config.yaml
n_layer: 10
d_model: 320
n_head: 10
n_kv_head: 5
rope_fraction: 1.0
qk_norm: false
init_std_o: 0.0
lr_head: 0.0092
steps: 4315
Each number is 128 + 32 x the weight over its row's rms, rounded and kept within 0 to 255. Layers, rows and columns count from 0. Numbers have three digits each. The size before them is the row's rms in percent of the matrix's.

# layer 2 MLP up, 1280x320, rms 0.144, rows 857-963, columns 64-127
100:111097127086206070109124119121167134074213096147112120147165138094141164151169146102157132148160198117151116121159135143167190138118153087102111141154114152138150128168147152129118168123182164
104:137124087069173150136193101092109110159171031147067142134142141104114130115163164112135100085116107139160151128176090173103152148109150106093094101046142129055127095098160126141111084072100150
089:119114105123146133169133096131121148150172135157114144061146140144135050151105135117115063160131086112099181097180081132080147108115157146165142162037097169105187140144142173102109101131148133
089:095112119133086170111098177122095149097192093104100146115135135160137191075135117152151068173136145108180107102085145098177189123122138105173148114157117112124169078079180097195132151128115178
104:117139148082087053136087129137154094064129093078153157143109167138151116128131078140112135091126164122135084152121072069138152148087135113107138146071092116096170146092078100108084119177151125
128:037123057111116113134138106073082059166044110093096079077100142094107067160117120068146160090170155090079116115169144128102115153150124052101172134094137122086120222095112136105102068093149103
095:099142110156083188104114127114138140135121138108182157130092146081102133184150156168092142114164199077138124176145068086150099142187122101161135105131142122099162127130128116089136187086101128
101:142098158097200128149140160109144063133174118132119070190137111112168093114154160081170131139148076112122106109088124151122057092192172151128127129163177144188128136121184155103104100121173099
114:161108099140210116162140138065135085069096168126122090157147115114142148135153110138162113111175213118117123098170145107133162128070135168118087134128146111087054053145186136111162124120182092
098:111146116116128087198112170164155061129149143143114118090102146115188152170134126121067146167051086115144122137123151120129083099146113115119125123175159111119154152130093097120085140132160123
107:134119179108080073153091101174131142150088136130095142099031083177143157129065087093128160163148110098129139096162108129173076158063101127072149129149102091130137154134139151107107118152060074
095:196129059139122149148105127122138114139186169094137121127149073134165141115127139202132098171140105137118130114091159128142179174089093120136114143083115120125130150123087130151132098147088181
086:140074124102075153123139168140139107162077120094131098114112172058117086176109127045138109115107142144088164076119139093110176156126133098137146136061153166092142135124167118128114118050151095
099:104141081130175114114148141163137135162096128181167142124146137145121136117135142134176166148171115119067134079128125088117182119141176185173091150170158157115086112097137121161129113143152146
098:108143091068085148120123110117149168089107146189110122143157164134131109085109082121137141184144148126155085076165146158156149060117174136173139087154120130151127136174177126134097094114161095
102:112061159138149128138126179132121110135121128120137092122206141182129144123145124154167201139172099155123157172124145073137117130092143165155058095129168162141088129116141128059156100107154169
098:148144110141105124108132104119173134099101133067121130099113157098123107123147090125111125149100187097137139119144082113084124110080155124137158138199083199132157110086107147081122131099054119
108:144180116152112116151093147130138094140131128166134128190083115125103149144112080112144166155111126128114177073160114161150102143165098109144206110097100163161100125111166117182173080160094118
108:097174095151136125126169137162137144095084161172133190097058128130102147145132111184118136135123156146142127088142105080145086140180117068105142115099136150122150123112114154127124148065056082
098:102127147140116091087097160089139140084121139135139182188100126134124121130119166109162101142095166094087147122057107132178097107127165154170105201127130109142134154047113114095143148094152088
097:175081134065178132155160165106184135150128158087104125079121101111142046130169101121147108113154189166150148138152113182094152123187181094103125123167078072131138114078132086114149091125103143
099:105121169141142132105144085099113126164171169094172096212178112134124093112156155217165107111127124135116193158156142166117109150140140129179111126102089145144136154123120114128151126102203213
105:131074094190110063130109132161134172095108132119092109181082165178111126168165157165141127040119120132106101162177123129100161113156128147129139105102080161149097149106138103081209086175038180
100:111155173082136109058166154118187108134157096077119161147088163116129136064109171139085128122134120157159160102143126097164104118038163185146150147077142165104133119115141107058064114131136113
095:085101145138111126181174118162140099158110061073102120089126151172152161078150113143173126170131100107118122107109079158158120160132086139110029138098080114149129138110132071082090096074203114
102:146138166119108174130148064078125134117134135126130127086147153132124082077117127167143131097156198101178116068134161185129179074156178024181152100105071116187140083086167200168157110184133132
111:147125124134093124099094139104127078146144137102067144056113096122183139102109126171123133123153120123175139060133192111068143051100120102149100122103149078182174186105206160108138096133166122
096:088063172207165130093107109155101165180206115166149133121144126144089194084126095139099072157135123074171113116164125143124134163105151179111151062115175066134095099117107114160089150101148159
103:116120194098125153111164051127170119110142108085163139064140067162149161058137126148163121166149085100191150110128109121122156143108210097135129112125147124102132128146157122099091090117123163
092:090147091111092113144126169130139126119128161145135159093144127088157143185142155099123145164136113042139146078113144107126146131135104155128141059117068149127133130118070173196158084124160139
099:121142123113142017154107159111172106152155130136121136101121128140108081128182041170160145129143155152081125147120116107137150139176147134131149203134042135144140146083097089120066114155102132
096:139112151103160080135122160167134124164107134155140134189150144049151121163141136130162155154143181158113204086078125101178100122085113147116093138138097103230150137141112149155146139138112152
097:148097069180140141187161173112151132052167150093156162147120138134152133164124134124162149097112094131099097143129141143120102119106134170110142129133070115115137141153121127129103150138166121
096:107133160085108152114150082135084086152065109114124101161123123155114147124160141095178147044131083107134141123111151077144152142140147128141140117137190148130121160103113158115182125148222144
107:191116140099168175138116130087129080166102100115071100132101186117157127140180091103120194140156085119182171134110211099156162099106150163194119143068075168113178118110135110056125130113103133
101:079099133137105145118148123091158140134113177089145143103120154100130075093173108105167116076191132096179100135159141124141057154154100174103183088141132133168099109157143141082104136076067140
096:122141124132062099082177087108164204160119122079171088124137096163158133117102139113145110100131139145126125146130138226094090206150123182093136102172111128144077133100119142120125131108102095
101:135083123109036109150099088137139173105152089170089119144152126136143108097172082089101120127096141110130129140146138111126125072166094119139121138157129147148138093114153124146092149116037143
095:118100188101100069171168139138120135112113163131084125164101144070112112095069104157120068115118065095098122091143053106189147081153174081116157118160164129146121152093095071158157151120091184
097:066108069121164163130123136152161148125110142162162139137149162085114170109121158168108167137148213101133103133115149168150134103174148148115207067147046099105156133125079106140092173104118131
116:104032148115127099077122100149153118168140129097114086077101134120084165148120147098150072093133159187120152106185075105141161156122157123182117142124120154150149129124120088140129117102130192
107:135120184091118119131162086165142124094117105109177161187121090171105124171123139094135133102127104083170149161128119146179110123081143139069111104112159133071138155135131151116090101133149113
101:157162110137159135052086131163159114111099085135170204151136158165154116135124139152167139116105153113168173145166155115154100105052169187086142069060128110114115141121138179125161116142100117
103:122107151151122138062128123054182125104090145165011059085166060129136107140132083055074142104080177176156129122150136155122116164106126110137139140133175121161157151106077118086131156174122103
092:091101175157173158107202106147117148069106142152126110101189077173126111149086137138103129105148150014143147147137131132059165149132110099128150117144092104158139110135146094057098088147077111
096:107082141135108147178119115070150155128154163143126132100156165155122123207121113128136088172136182147172058108076085167095090162127113070105112175131171134097108138123130122129107193089201139
110:135147111105143173145085146132134135136095108161179163158165169144122124138151109093128120138151141129131129141042107122157099145155158160148129164162144169051107145098099158052104107120164124
093:077091150142127143092160140174123169120105086123132141125115181152153166195194103175106107102129108149154091138149079143122138087129110152155131106121100169110128092107154109048109080128125179
096:085057155116107092109168130142171096149176119129105091145151112078201164165120139113104152133146099141128178167129141161152114132117153146131094212129075154146169116150073073094093132129112118
109:144123083137165066142126122164133089094144129145118148158144175193108119116115171143136146087107116099100167157118101163170184094108111147104140131163144191129154139155117130140119056105116175
126:127182119135084129137137087162118126154109168132113107111098162064149110112081139100093120161084102111169077139183157117144160102147102109164076109088149059141127128112083115064093171168158148
104:121107154119148123159148114136145128103146144101176083154153109131088165193149106163102128150167169170128082106132155140128132169107144127149153186124122125082128153149171124092104119122169153
096:117197141110147127135144105135146162094119100115088161118133176102217135121073132168127152137128131109098073096152117135206134145104101079105119139097135089145182117108050033079107141104112127
106:129111160099134130165118120123142140164125174176096152113027144085122115114159086152118168102136123151119127101126123102150106124131100080108090160100117123145139154134122143090125117079088182
104:154086112135148161095128088118185157125128173106120137048096126131067045155124120189103080159101170131124150155098149102088176110176149121196056110196126128116108160124148107071103124096121115
100:130137169167145115111133101150144092139121147142149161133148144109154151115134102129122059138130111098163134077138119139138052132122077112149138175146105135114150183112184128134153137098105154
089:142120163075134146146153125083134096127131099119114158131080171126153088148136075160131161148145116100079139158133137147097112184129141133134135123152086132158150102145066077158104130140098126
104:130137170107175108086168098158152157131129174152129123117139095144094156133091072138138131058155177170146129160131153080117099157181099117114171159151117118104116102119085157075134090216089110
111:083080150096105118101109111175144140181093168110135125113120146085111131102119153089142076137123145141144157165079167090126106128113086112106136107069152181139176117077158139168127106068140100
096:138134130195104153102121119149138115138139159107149153116102106170111145133144092144155139129122164134107072150109097114185153107134086118157154123172155103144066060129096153123156107125190112
113:151133138108149218157116144135105174189167163134145125115135097166134148197130064087110116149111078131153099154168147163100181155100134088101132111097127209127138087127144094133128155075151207
101:119093180121115155121102145143103089082162095143096100091117119124158177127120109200063123126171121090088110136143126089129130146123108111102131109128089128133116138125074077140126110173085164
107:136181107136036128081180151120101091098154086144117116063082142144106084126104153171125130085143164206130091120139161118172111191126165070124128179088181104152104150112124138111144150142121123
096:148141193081105073132126110119094107088170104160101150085119099140148129103143144129160119054091056120118127089140221126097141151196166161034097143121092156127168176101187105117140104144120120
092:160116169139109123147122105129096149149106149124136121095121128141116197164120086110137128145025096164149105114111143162045119166082147088197161126109089107156146124120098124114188147092136128
096:083184141135175136118115053130165087168138119155127138114076090118157139145162120108119132164111085185094159134065152147116099148108166166127085152121160101103097142193125124135126115174097145
106:088152096166127105145086091153156110135120121099142141117130111141096121088091069098089107099116112120099089150149156129144072081101125155157163168118075117125149152154116071115179110141126217
098:129115099149139141158154079097134153170084089152160122089135134117114101214149098111128120089155218167101125054143139162106061076139149173132106104122110118162174071140122098176068166100142153
100:142115167110160126149160116125125064144108115081115165149163171196150098133173143103090147177124161179075168178082198124103116081111098121095113174077083100132161139142108099148074139154130181
098:165132176165106102132124147154138128168105142076173148092122092145155146144154156120180154146157093119116138149118121097103075153164132093072184200089072178144126104124143118174118076071135129
099:134119142113156070119164110153126146142177107102114131101139151124141151129151123156117107127125112110136094115149146146161124131148152121109138170160119094106130127103119129166110129147112143
101:137166149093145100164163113143115115086116170161067195023119115177117117117162107095106154118125111141088145131185077177155107088075140118110147168094180081160106189145134110142093159189105167
092:173170092108167084150100153112081155130126132135124156105126146122119156159095117107102166070166106085069156090111160109062141163138126153087140138130094187173144101095093138150170161143093095
092:142126087148081155091148118135147102154110179134162137157150133142157036144107114076189096148111105109133135112156149117124140198109127113204119112101109168127134150141130077177133112136189111
102:136115173128148129130140156096113120095103171148142166152114147100086157144160165116119182100138147108158069120191139082112190138107083111159153177115149112131166159133123119118146115185189112
097:097068132101111139176163147098147098078146089148176189177156128148194185142095110104192157178135095152174106134102113149093071104113151115162154143146103141125147080142146112094140175170151140
097:124128106037116109166138094187142139078128151139208092105129112131143071188078099140156084104146066112162149129112117136196188075136131126085147101078087143147113105118132124124174166141160151
103:197123114168154099153130060126165082073206151096079175102094095116198163167100154125104141130105145146139136092127110178095119121120148142146126128153139108164128152127126114119163157156086164
126:100140095125139145162115113094123135193150124172110082134111142181066054141097120129179127186155175091115144111140139181202101186202127133125089099138078102120111092125146151143182145121114078
107:162165103133103123116181096136116119102154076101121100108109162071086109142182113174125168114160124112133157138154197172137095163129104107135111085143126107149149149110112177084144109115178137
100:138102173170105135134088104100175088104139113083073133096119117123162149117076083135118122143078139130094124144154077153130111098139149079155098126113098129120117133152159188119113137115079141
109:097130088117181157100149188156092080169184092077086186127121127115117150165123095113154129161076146151122037142170131119168138200140152178137081130155161129176132127146109058144120083138130094
100:184144129157160087164111110092162120087106151152137195112148124115102100128124129132148152104149186100130154165164146125095128144111125072172127160138137136133159197116130147100139132162130174
098:079140159147142142112119100113123164128071089121120148166133138132134113126083161092153143170148112085163093087083125167119140118210163165120125147112172117114094116149108130099129077128183126
085:176173083174151136089118144092128080142136089107128111159056162110086163114195131215145132145140139080110122089184150168117168158165124149158076138135040110110108113107121149125111138098145093
095:126118130133173170091120179115114119112122113113085125084152131138058160089168089159114113075050099063097068093176103098163184162126150155197146122061078110123106107117085182122136113152136203
101:151141113047122142062105084110149061140132107123107140147138059108165134102119112139152142112114141136130059123117058139107109149141147174151160155111159129148114138171122122108158088111123075
106:148081100160096072165112191152115048136158130165140125100082097114134123154126087165115097105129082082159126120115175104133155091117106141182080117116156100137110163194141178094141098110090161
089:109184163113109145113081141175160089156152107133196106089153175114086131093054138192105136127113119125073159118127105135133128128158113149105148099127121093132181070131124066193107070162046206
099:155121141117071132162123172100105142133140158126218141120190114156127150141091117136077145124113174082119122148145145159074152099151113137138177157144138142151170137120232109168154099094192143
102:137138141068136109165060128087153107083135133171147199142087151140196105110114133163100164139146159106134128153121138092120065121072180149108109086072112130142129115148140124164117117148204099
096:129111152096155101134173129112138121127138146156155123129078133158204111131142201089179156110106150097142080153118119127132127135169115125150148136151147126082073103118170125097176103110106095
106:136110126081155144163126096153176128131109148148127106204177140145079118179141103131104136177083090119138153092114137064097180137137108128096111117090217125173123098125153220144107069067146174
097:105103118134147146140140176151112119140143135132127149193092143120095066157109104121086111192141164157155130138110110098134157089105163170075185076086094151108058113133145168058135119154142121
091:114116145201127184189119133084135093132079163032130102139130117127148089095118151111116172156077136144124134160168057184120082134102093133134102190040141107093129090126064101164065155135141112
101:165136167177058128112127076138107136119099082161092112137095153125093104158100171196156081156139126139134080187135126168138165115166133085065199123105122098104167137179120138135175100143063164
096:172115135122079140148161125083117079143135121171129166144154183116125126064145103105129106086119145123097100135149111129149125113084183084137082135115130127111151088134187121129103128117033143
093:120087185140131153136107120151137122107077174174123138128117132193113141120208128145090190133072135049120091128133113070159168140092113107165182116104182090089099111130108113127074133124138125
109:115148142098162150194162085126139059151095124122055138162084181116193140062155136145117182103112115150100111154090139122110163114181145083095127128144131110141123116131180144161067089129105143
099:135175069166106101139177065135102131126140121111150158166135112106105122184134136154125157151118130125138116092126128090164156164079185088151179109164097141130135096062171152098028121155151092
095:138179187071103113136084169097172147103100100158152169089145167143122163101065145106125184108167121117171128135146130127136121130167152131063127121148076136136166143065172091087152091153088140
106:045160140122155107117111137121117104136175131099176128107099140108137158092113134124179150162149100133152129133110134089122165153085151128153104111138133131154188142099117147122117120065105138
092:197157126185135200138116158167117092133118120052178110150173221065104196102100156115143078129104118127106153136099105118109133124079177146169119164125142103134169091134137103139154112120127163
081:117131166212172068073172176103130088134086107125146147111152105154108098096149099111140119135097062171114166084113092088109060092076166122113162113164139119116100129077081134154147152219123119
104:176152142122148139124147090160105117127174099108131116116107110165126125124136127158149081123123088146166088117080169159105155127109171144163116137174097093120176099132166142173113127139214177
112:140083159158125135093128107173167094138156156154150097068104113123123133114135154168136112134129108099156144149099116142128088126105117142085147148144178168159111135097122131095162151151105158
095:092142159125189134159108109112140087137132115137130095090145115149110142105088113131144134154132160163136168121075153129148146094118198125115126067124123172102106111100174182157133056161113126
# layer 2 MLP down (transposed), 1280x320, rms 0.133, rows 857-963, columns 64-127
107:136126138148133160145122069027137168147104147155128117181120125101105067080158089100122128118091133090128100153118101145148152152134109164160143166110069119116151139059114135132145119071096121
102:134119143129100132102210169167077149163144161103160150118171146173092120135136139070114172107178134139133112138046121162099117147109157177138166094153113111090135119153152107139116132120097129
090:115108140123118130126121117144122121141119128120150088164078150134170102144165114138090111114161140151136126152121146181141101130169079114148120104191139147120115097086156119166102140117097159
085:101116153137129018132148115147137074139098180141140142216075104155115057137117140104147128141114136169105185105119158161155130125125120118081086164053134162129104084123105146105099068092138089
099:123114097150144104067073118090090155109136108144124149113137138084154141107112179077097103067119154102110120124163139176185105065050074157161173085119076101140162187080166061075166146146133158
116:114158096132109212116138115095155099150106170100130134103111130127134128131138131045101134105153077173080106093179199116127144122166089075080207124158124169113121155144152162067147122068117139
099:114136125071179074159159099080131068120093097179084077120111096134082147108009156112100118173129150170099101170166083162115132178125120154048110219146155108138112153106118094119164138215109112
107:079108096082156121108099090111125151140131123144174190121168154110090140095106118135104154063100137170137090131157088164138153120127130160182118142121107134132125121187100117090099124133105123
106:078163135127073121121116124131116106138088120126146129130163128092139077103123106128066102168101128139143128154098127160143129062105159131128159082108097099149123144099097163101135121069132115
098:073166111155130074127095079127038110137096143203160169160151130174104120110108091110068118105120159128118089160112078082160111141152077126163124120161109106095110109094146130164129197146120072
104:097079145059142083182084061111110153131167122118111095164140166073131110166171109093151095146160152145134106161111137155161120111171178168119144175098186119164133099149147168107091129147140108
091:127131160111163084124108181164136128095163130127141109137135136131114144115163174111132156129132108065131113227138131083104134103161103107132119081162167102109084191212073156072152137171122152
070:117214126135185147133131149167140154108147115109149170139133100129083127095120179166119166156136101152193179186097155123148090114108056137121106140158109076118079177110125167131104163144062137
110:106188108153110082094121124158115169116089137175111067147220117121166185072117077166142128152111143179120152114119085135058118151144098140131138071157147079185120144149096143142129102103111176
114:181150127105087135096119133096156075094105153135074109115163140089162093093081143100120152156173096075067115116143140160122155066088154131171238171127134144105104162190103157159112094148129156
098:134120101196162131086153108130131138106080152111086090155069092124165128055119155111065173130121085173134147147097181124140079094063121180093164112091069143155110143130153106110153106121079127
082:191130122088081161098160170142106160154134144157130142125167146145187144088210086144154155069159065161133111126110159135154125178162169142158101112130176123142087117114148132088140044105182120
119:144129120163135133113118105116164154103127109181125141108077148118067074160124098128212136154092124144146139074141122151167156203145095080145186097110113094150095155126063081139102147120166148
104:128094099150189203123182165082086152100067163163155101101193076146085114099107143164093174127106194145160079094138149125143084121173131103139177134140152169188134117092066136122094113119105071
096:100135145164197117093147155113147094162101125118196152148127146119165085142139117134131169148106193124140164171131169134144139129137161177118176132077142060155117100113100138117111150148130147
085:119165074126097082087131114153102113141133103125145110107133065156119078113074179160159103132115079111135174156118116153137149134133100114109198136192123121150128162105154110097134091154115125
094:088148071091200050137115112110184043079144138138126144123130124113095117179175087079113123141160105115139142128148188122097159110160122087082120126137116085182141135084068141064123158174061141
082:148166104144126158136155156175122080173135100105146159146200115094138162079163143116117097170148112115116137154138108083141076126128105132132111157098107071134131090172120185119134146110072134
103:186125173124138152128110122111158115165066137111179155167123155139155156110093102172135148046111186124152135165178174149159155119130148180086068178116151161128156123185098043149121086164097121
101:163154143086111114013164108109122137142126141181194104099129090156159141115130137125142140078121134136113078133180183111019139126151154100123187153145109095115167078173107128106158131132144135
096:116099086108078081061143149131127166163109122208080124144121106170117160140165127048145146080086079126149133141121145155126068125173069160136119090176119095077109130159154083113144187084041094
109:104101083132170104102128119053129159127162090125143158121080128136100151110167096110118108146071161234132097140107131080106132197210113054108095113156119095171195172135145116100107105158101149
091:050168138123139024104106118195131128047137151103124120146148127096194110140168140086107183096192192180120174171162104110122142152107123102141088151160115132075141180077177045163142122178143098
096:168134092162111166174168174161098165086138163134155156195069081063132094120175166152114120141107195123120145125184151058177077112107069161108170121093139125165153099172190200138151132101160146
095:160132167181167165169133146137131166133127118138092089084085138115130139147137196123095112079160149172206112127087116162124152114078138090125085086170107117142095150147105107166085129107126122
107:079052144135088111067144125122116086110186121061143170104153149127158097114162136124118153162124095106057158142141135149127143083139092126143131150196095114087118134107118125113090143124146100
099:134143168159120135178104116152148118092114113071169143135141116135141075184112153122135130121085169123092144123162075204163137143136116126139138126111132162136129162092163097118109117183167114
099:175169144127129100163104115102073116157165103181074143099143106130138108077094132159180133123132114158140129121114129090134143159139145105165148134183173146170106164121110117172103174067100107
098:166130114180115128173147199111164133104145145124085137139107092114136118113081131119131123169163117106180201124065110093124166113137097145145093185130155158091086123150135109106074158122115112
099:081123113112155119120149128078104154148110095097124099076118169163091099178115121126150153119172166122186171116121067134128107181126091157101142128109160080062139122116136048136149121159097168
102:123153113112103071058081129135104133123116122148118135086112147094170148105163116116153085105124143163098049121124144096108153103126163112166194104146101158118093140124129153104163146195145126
102:130080143140136134156178081177086150116108085126175146162146193171148131144138103125155148138106120128119148114128122148148130088098183142070136114136155150118135117128160190102139136126194122
112:107155148096110103119124157176150190147159070112188140180117143156117114144121154169169109147134151152138091169095106133086100156120132079134120105090091121093110125135095144106167075133051149
088:132151149091115134169126132129184128133150094151135112129136100163110115128140158106097137077192153138165171107110183069093081079124125133093132201152140144128176133137145075120066031146137124
087:179126120165170111134115127094145146073081156103095087158099136169091172146127112103131101124085081144097178086083163065057127081080180135157059179141128159188137164098170151030156103131142125
108:147059115143158098154110154143158164098134114119165161098106173088101113090125189107113125164117180136084150122159126112064119133136157132154140190082155145157128172111175094095122148099066118
106:119090139149129139122102139107123078181076130055103115095129139108104153126111161068097130064092137099110151152160148152103083087108161160127124105121124121129117208068100156082112126071124130
092:042145139137127130151128099105146140163141178201146107123154078094116114114107114112097097074100073137136139116110122085157122094114160094104133101108068086142121159133092169076126180131138190
098:146122131185153124143125140046177145164164173083172154104118105131111123159128095098159127121160076157156106169117106124093157161155087153150126168105159125057147101125149143084097100174179163
110:147094169125158114156131091124115124119127094062107125109103085190176088154085143138096178099177151080076176159134128209130138167102098145105146136122109091161085180083091114105155107125157102
102:155079115171150166126168163092125120110132108113157066120126178185135154138156088156130038159083165189148168181149104139105075193181191073044103090139076154137102165074141143124196159125130131
092:177135109161163126112170132116107150118100158069162057119144112100117102079168135109124089124148128129127144148122134160150114110155127155116133128157121148126121145171146089114114152126065122
093:165189094152158116067177136128147196176074119138163120156119109129147184088118163107118127122130124149167119086124092108128079133159113154146160133172086147110133102131139166142135164117114084
120:116102174112094114118109086098153146173121138120076184138079122119135109175030137109148179111166106095095165148124114157114107107160121112090154100085154129121158169104175131110207098106149086
093:081106068108151074088140068158096118136110107101120102144107118133086149115206150163157125119091123130133197146158114130176109121084090135139134150079088083151152074132170177095114133120144150
103:100117085127129119116241111114070139138106068133083124128140106126131145110125107066078123149145124139144122137117090149151118093151093164144185074142075087088091074115127128100157121106069093
112:125122133135116168167159109164228071182153113141150085137087136108143115126166139182143077169120107135182155099105141166102136134138181136081067173073134115112146123159164125171176162144176134
105:101088125170106151130182147156163110113141161094110131156136113126134141129128101110101113046120091108044183092094136132172145048179163146140120075160121107131130141132071063151113083112204157
106:109160183177167149111097182120094110142124102089103151123137108122105144145115073178068111120083120116162059170139153140101143147101198094086094122168148134136102135086116115099147148130077118
079:111162126168138156173120131120110203109160106078088093130128133103115135164127154069124122086138131155124203149145154110162112164097073126114154097129119119121137099112149177144173122074100142
095:124160089100171083141105150162200109153135113066129098201131166060156157132133150117165078129100076112127110123127117107134098160135132132086159126116104080169137119156115076142158137171123087
098:109140147182150119082112146076158106119137109146079162165137140130098136129126152147099126203136136097145212153139116159150137117178132079129174126098133116100123154072129091211079129086184158
090:096137102133145089095089181131087123065178128145097118131135084163095136107135109103155159125189106092145125177226137101112162128114101118134114125123122153092141114165167147089119097116078158
098:107138100130123104124111138139061149132174104165145113181132140135119123094188125146100117120140117207144120147133162113155096107152099182088095095144104066076152165149138104091158074141099156
099:115155126094133074101069174145135124093155143127115181099127102160104083107187109171097096121177162138155087068094101114080154140136109176110097120177142141108179081135088122091145066084116109
107:087149123169147156069115141132159112149086167142134159168164151100091142168130067147131111142127163148169138140115226120064134116170122147110123119107184145141136152177088146043156147099146102
107:132144175163114176137137062156134164094101200126036072103109120135185093204116133127194138154190139069145142109097114125110134190142135169154079115163116113115099087112055092094117070116166080
099:175157113155207078124137174121144145143196130135148100077130139107170152140145107076128111092132172145084165114159161137161099088149185126076140146152084167121137144142111138099103054078082115
103:140085088104151117099100117122131088089124134129111117172128149121109136074154091057165148144129149147146133057154095156126124123163198142145166156135155095125138146099054119136151177155109126
072:085173134097148127104112119144118129110137162115083181149115150197059082125132223135094117167189127119130117173134119086151114113152119091081138136159113130126132124151137136108134159129088150
094:153154109153086143175070157150155118133155116134088165113133139144135109170113203170136136133103123086159117132160138166121141161129166057091140069077088166124085105110129062148193143132120123
110:095175123138148130088086113110147057151104126081106089108189192125049141079178117137166148088134144186215125169142097145080127162085172184136156151096160135125121071103157168158129175178173130
091:127105079164120117119161166115056142066096085089108133124144115108105119147133105119088137097103158096138152139100153067232180045108135123122148125138127127067069112154087075131180150126098142
119:120097218140173185148177135163151129111134174162136096131135076114109157113100075081089152103143141154095122091128149157110132158068146127131117151130103120143087110102166149194106212107170105
082:097154114121196123092111176118078134065178119077071097135085159107146170111194153132103116130113158133163144134110077114105185096145089111097126083168147074116103095133146176169106143108031174
103:094104122168119170113144080172096140147140107129106096084142116108112124153147075124090111104131070126142132107096109143174121127160136098115121141206119084084113051101134122158171161197085132
105:155059064120155084160089164143108127177094159115110107107108192136092138149140127137178138137133095115119148124154163135079128082121151093105163150153177121121153144127155110103126111156115157
093:109086148089127151131139128085154119123146141060153144117137190172181108059136115093185102178120115165126070118146139145093091126160173091122095128129089144069131093115124133091098113131110089
106:117087114153106090138103166098109176151135087136115162174093148109202163093166119159146134096184147185183142133097106112076152097103155108071129208108125137110148107123151173123153114094138110
101:112112116129088137162134131140124111119182109107136183170151147126113114174128128121160157128110131167113131197128101159104111142095148123083127114125084070130117157100118162163089118133133211
108:124133126061161080158117137102139188125169133102069078173090103091175159136175101104146093112111142150114184087130140097150087049060128105146143136143094146098096138122146133146161106150126159
113:101070127145088092109138161120149156132171115166155071138152173157157110135053149156169146138104144110102156105101137126194162160108190161117153121108060119118116092080156201089151101172177179
088:105185129150125067129120064123149186132152173129056086087111107068113074114094162099096156129159089096137134154181135139156103134164115087206143136121144084210089113123142201112168091098101055
096:169159156135168101105097101151129150118089192118144106100109116127161128165184104107137147076114154145100055145142135136094147092126110076154154120166094056109126131129080116180148059129088147
111:131123140104104166128187122169141086131139150132139130113093131089146090172079093150138167159095079132077164132090128084149088211155129062150125109117223079137205081097124113133111083099152085
107:133171137092129102109177136162166106101084146186160128138037060127166164119062179158127171150138152172122112080169150169153113132140142105138130087061112136127088150177158141171153139142147114
098:182130130161061091149143136143115101150098113131139075153077120097081094124166129169108123104149120140124152136171082173157140114115153127094179094131115077120106136113092117155133111124087188
097:108162104092116135114140116145137101069077150178125125115139184120153134111102114134122109165198127129110128187109144174123137153204112123125161184148105085162060128152187132078152119103068178
096:185130119116152113144107094101109102170168196130114140130085046077171100073143119143188166140157075141126128155096173117162147122160088102065158124172144150168105147137116166107089150086113142
099:151115148125142105094133102101115140112166131160173097145098149170125113163108132160147128127183164099105131159153179102113111108107133127131197107130128214104148131159169115138098102123125192
097:091176101133139084110083119118139106134163101118147069129139070180130109139128192156197110091141141152195133142124145092128099115139146143109110145125124179121143132165114169158141085113056153
101:147159137132190154132176113139071123136153183140109164152126123073167164125180154170129112137115130095099118152074067107116134171129124125138159101160168141131091123108180129106044109125163139
108:045155126182074140153122131106121129096166114170080131106101179126097119096145136135103164103130116144114111147132137142131119153121139155114064127093090084070141111115080074168166142107149128
100:103104124115156172162083143178092159170126138151104131143114133178114125117160073143162145125135133105148087074176101131122168179151243133111123150128138118101080140150154142120145150188120146
109:142099164093119095170134116138141091116122134059160094105119117053121125162167139116136127116150183115090127138092153144180163138105138087139150165142143148152102095144143143156121105117211074
102:100115142151112127168185160105108071208084134161122150158122126164146071131095107149097128150134146120109109078127080166198186088080135116133102115109124109160146182115120067109175095078077139
103:095103124049133175136132108122096117043135120112120168125150161166096110092119125142133062180117112129169126176191113124112152073137126104153191135119163116124097100105069112133104159110121117
094:103116203169095125131143122154150151145068136092094180147116085132109091168170138086205142118164127054203135139109113118080148043142145147140147111114154133141098079113113107132131145144118148
091:123162129168122156106145170112122160182145130122111123110160046143149105132164109115090113141164195142129138131124102123125136136117149165151172103092124107131093145098158109152098111125012094
099:132122098126104091162173134155140159133111120183136123125125120148159154148120106163152160154162166069220106130139117086086143142218174178185142158131129137141125073148160158168144152163076108
083:141097117158179108095131141107144130141094093122113099153134147063161103184160108078095107134172166143057116098097084111128115108150093108154109102178159068118101135116090104064142169132126120
092:144101146162118146218062167118074150177144134120111108172109118078110112097142210173134110183149158155114141090089129166136103124120084118137135143113110041163142045099151123074073148160128172
095:091137107060146111170173095148107126155116084115152144114099174094097151052065155062168128079138152105116148144123178123172155143099141140078097109071128196143151133112154160128139106167201117
099:108111170138195071118087116129200164084112179141132121095134140104100099152117113122140087170129101118147120107127066123113188160131104103092101167145167100139159086143145147122154119153140167
114:101116086134142127068145150102142130075100142150090161145144121171129120122083124111110091042148106093119123109129088134153125160066189131162182152089138109095079164123098118109134151111151112
105:082181160124103119151118137139111113169175112144091166164183133073152164126140162184137113094115120211165074147109126127151095175056147177174076094163133070124101173126153110141158109147100107
104:064081168079140159117082127066139111123117092101157120077137095140103126062142087091163123152171111134135118105142067157147155101149127104095203180124094122141086124130115162188138124143059168
094:133113122078133202114131146121106135176149138138126111150113111141161118140152116114127128143156093089125156131164142153150138097157128172087128141146135146065126138154141110186137131118110115
086:113084062078097166098074139137085122127111065126143121155110158147103089067108171055108140180170096076154133141130130115120169139123120104091120137156086135073119083116173084100142157137087115
097:078100155134121160142069160135108149117161100137141135056121129063221135099138179073112157146171127138163161182118036128197101115123105136128153047110129055135135148119146110092138133077123144
114:142154160153069134151169170118165093138116166153110128172154174163123152127110120205143112141170112138119087089155104131182102137101091131112107121126133168115095151126121101115167076155134102
096:149176165123151150099121167188098180120148078122129099112052133122144092093112162080086097136141148109163161166073102119162064132091114106068121184152050117136106098165079171093128134074134080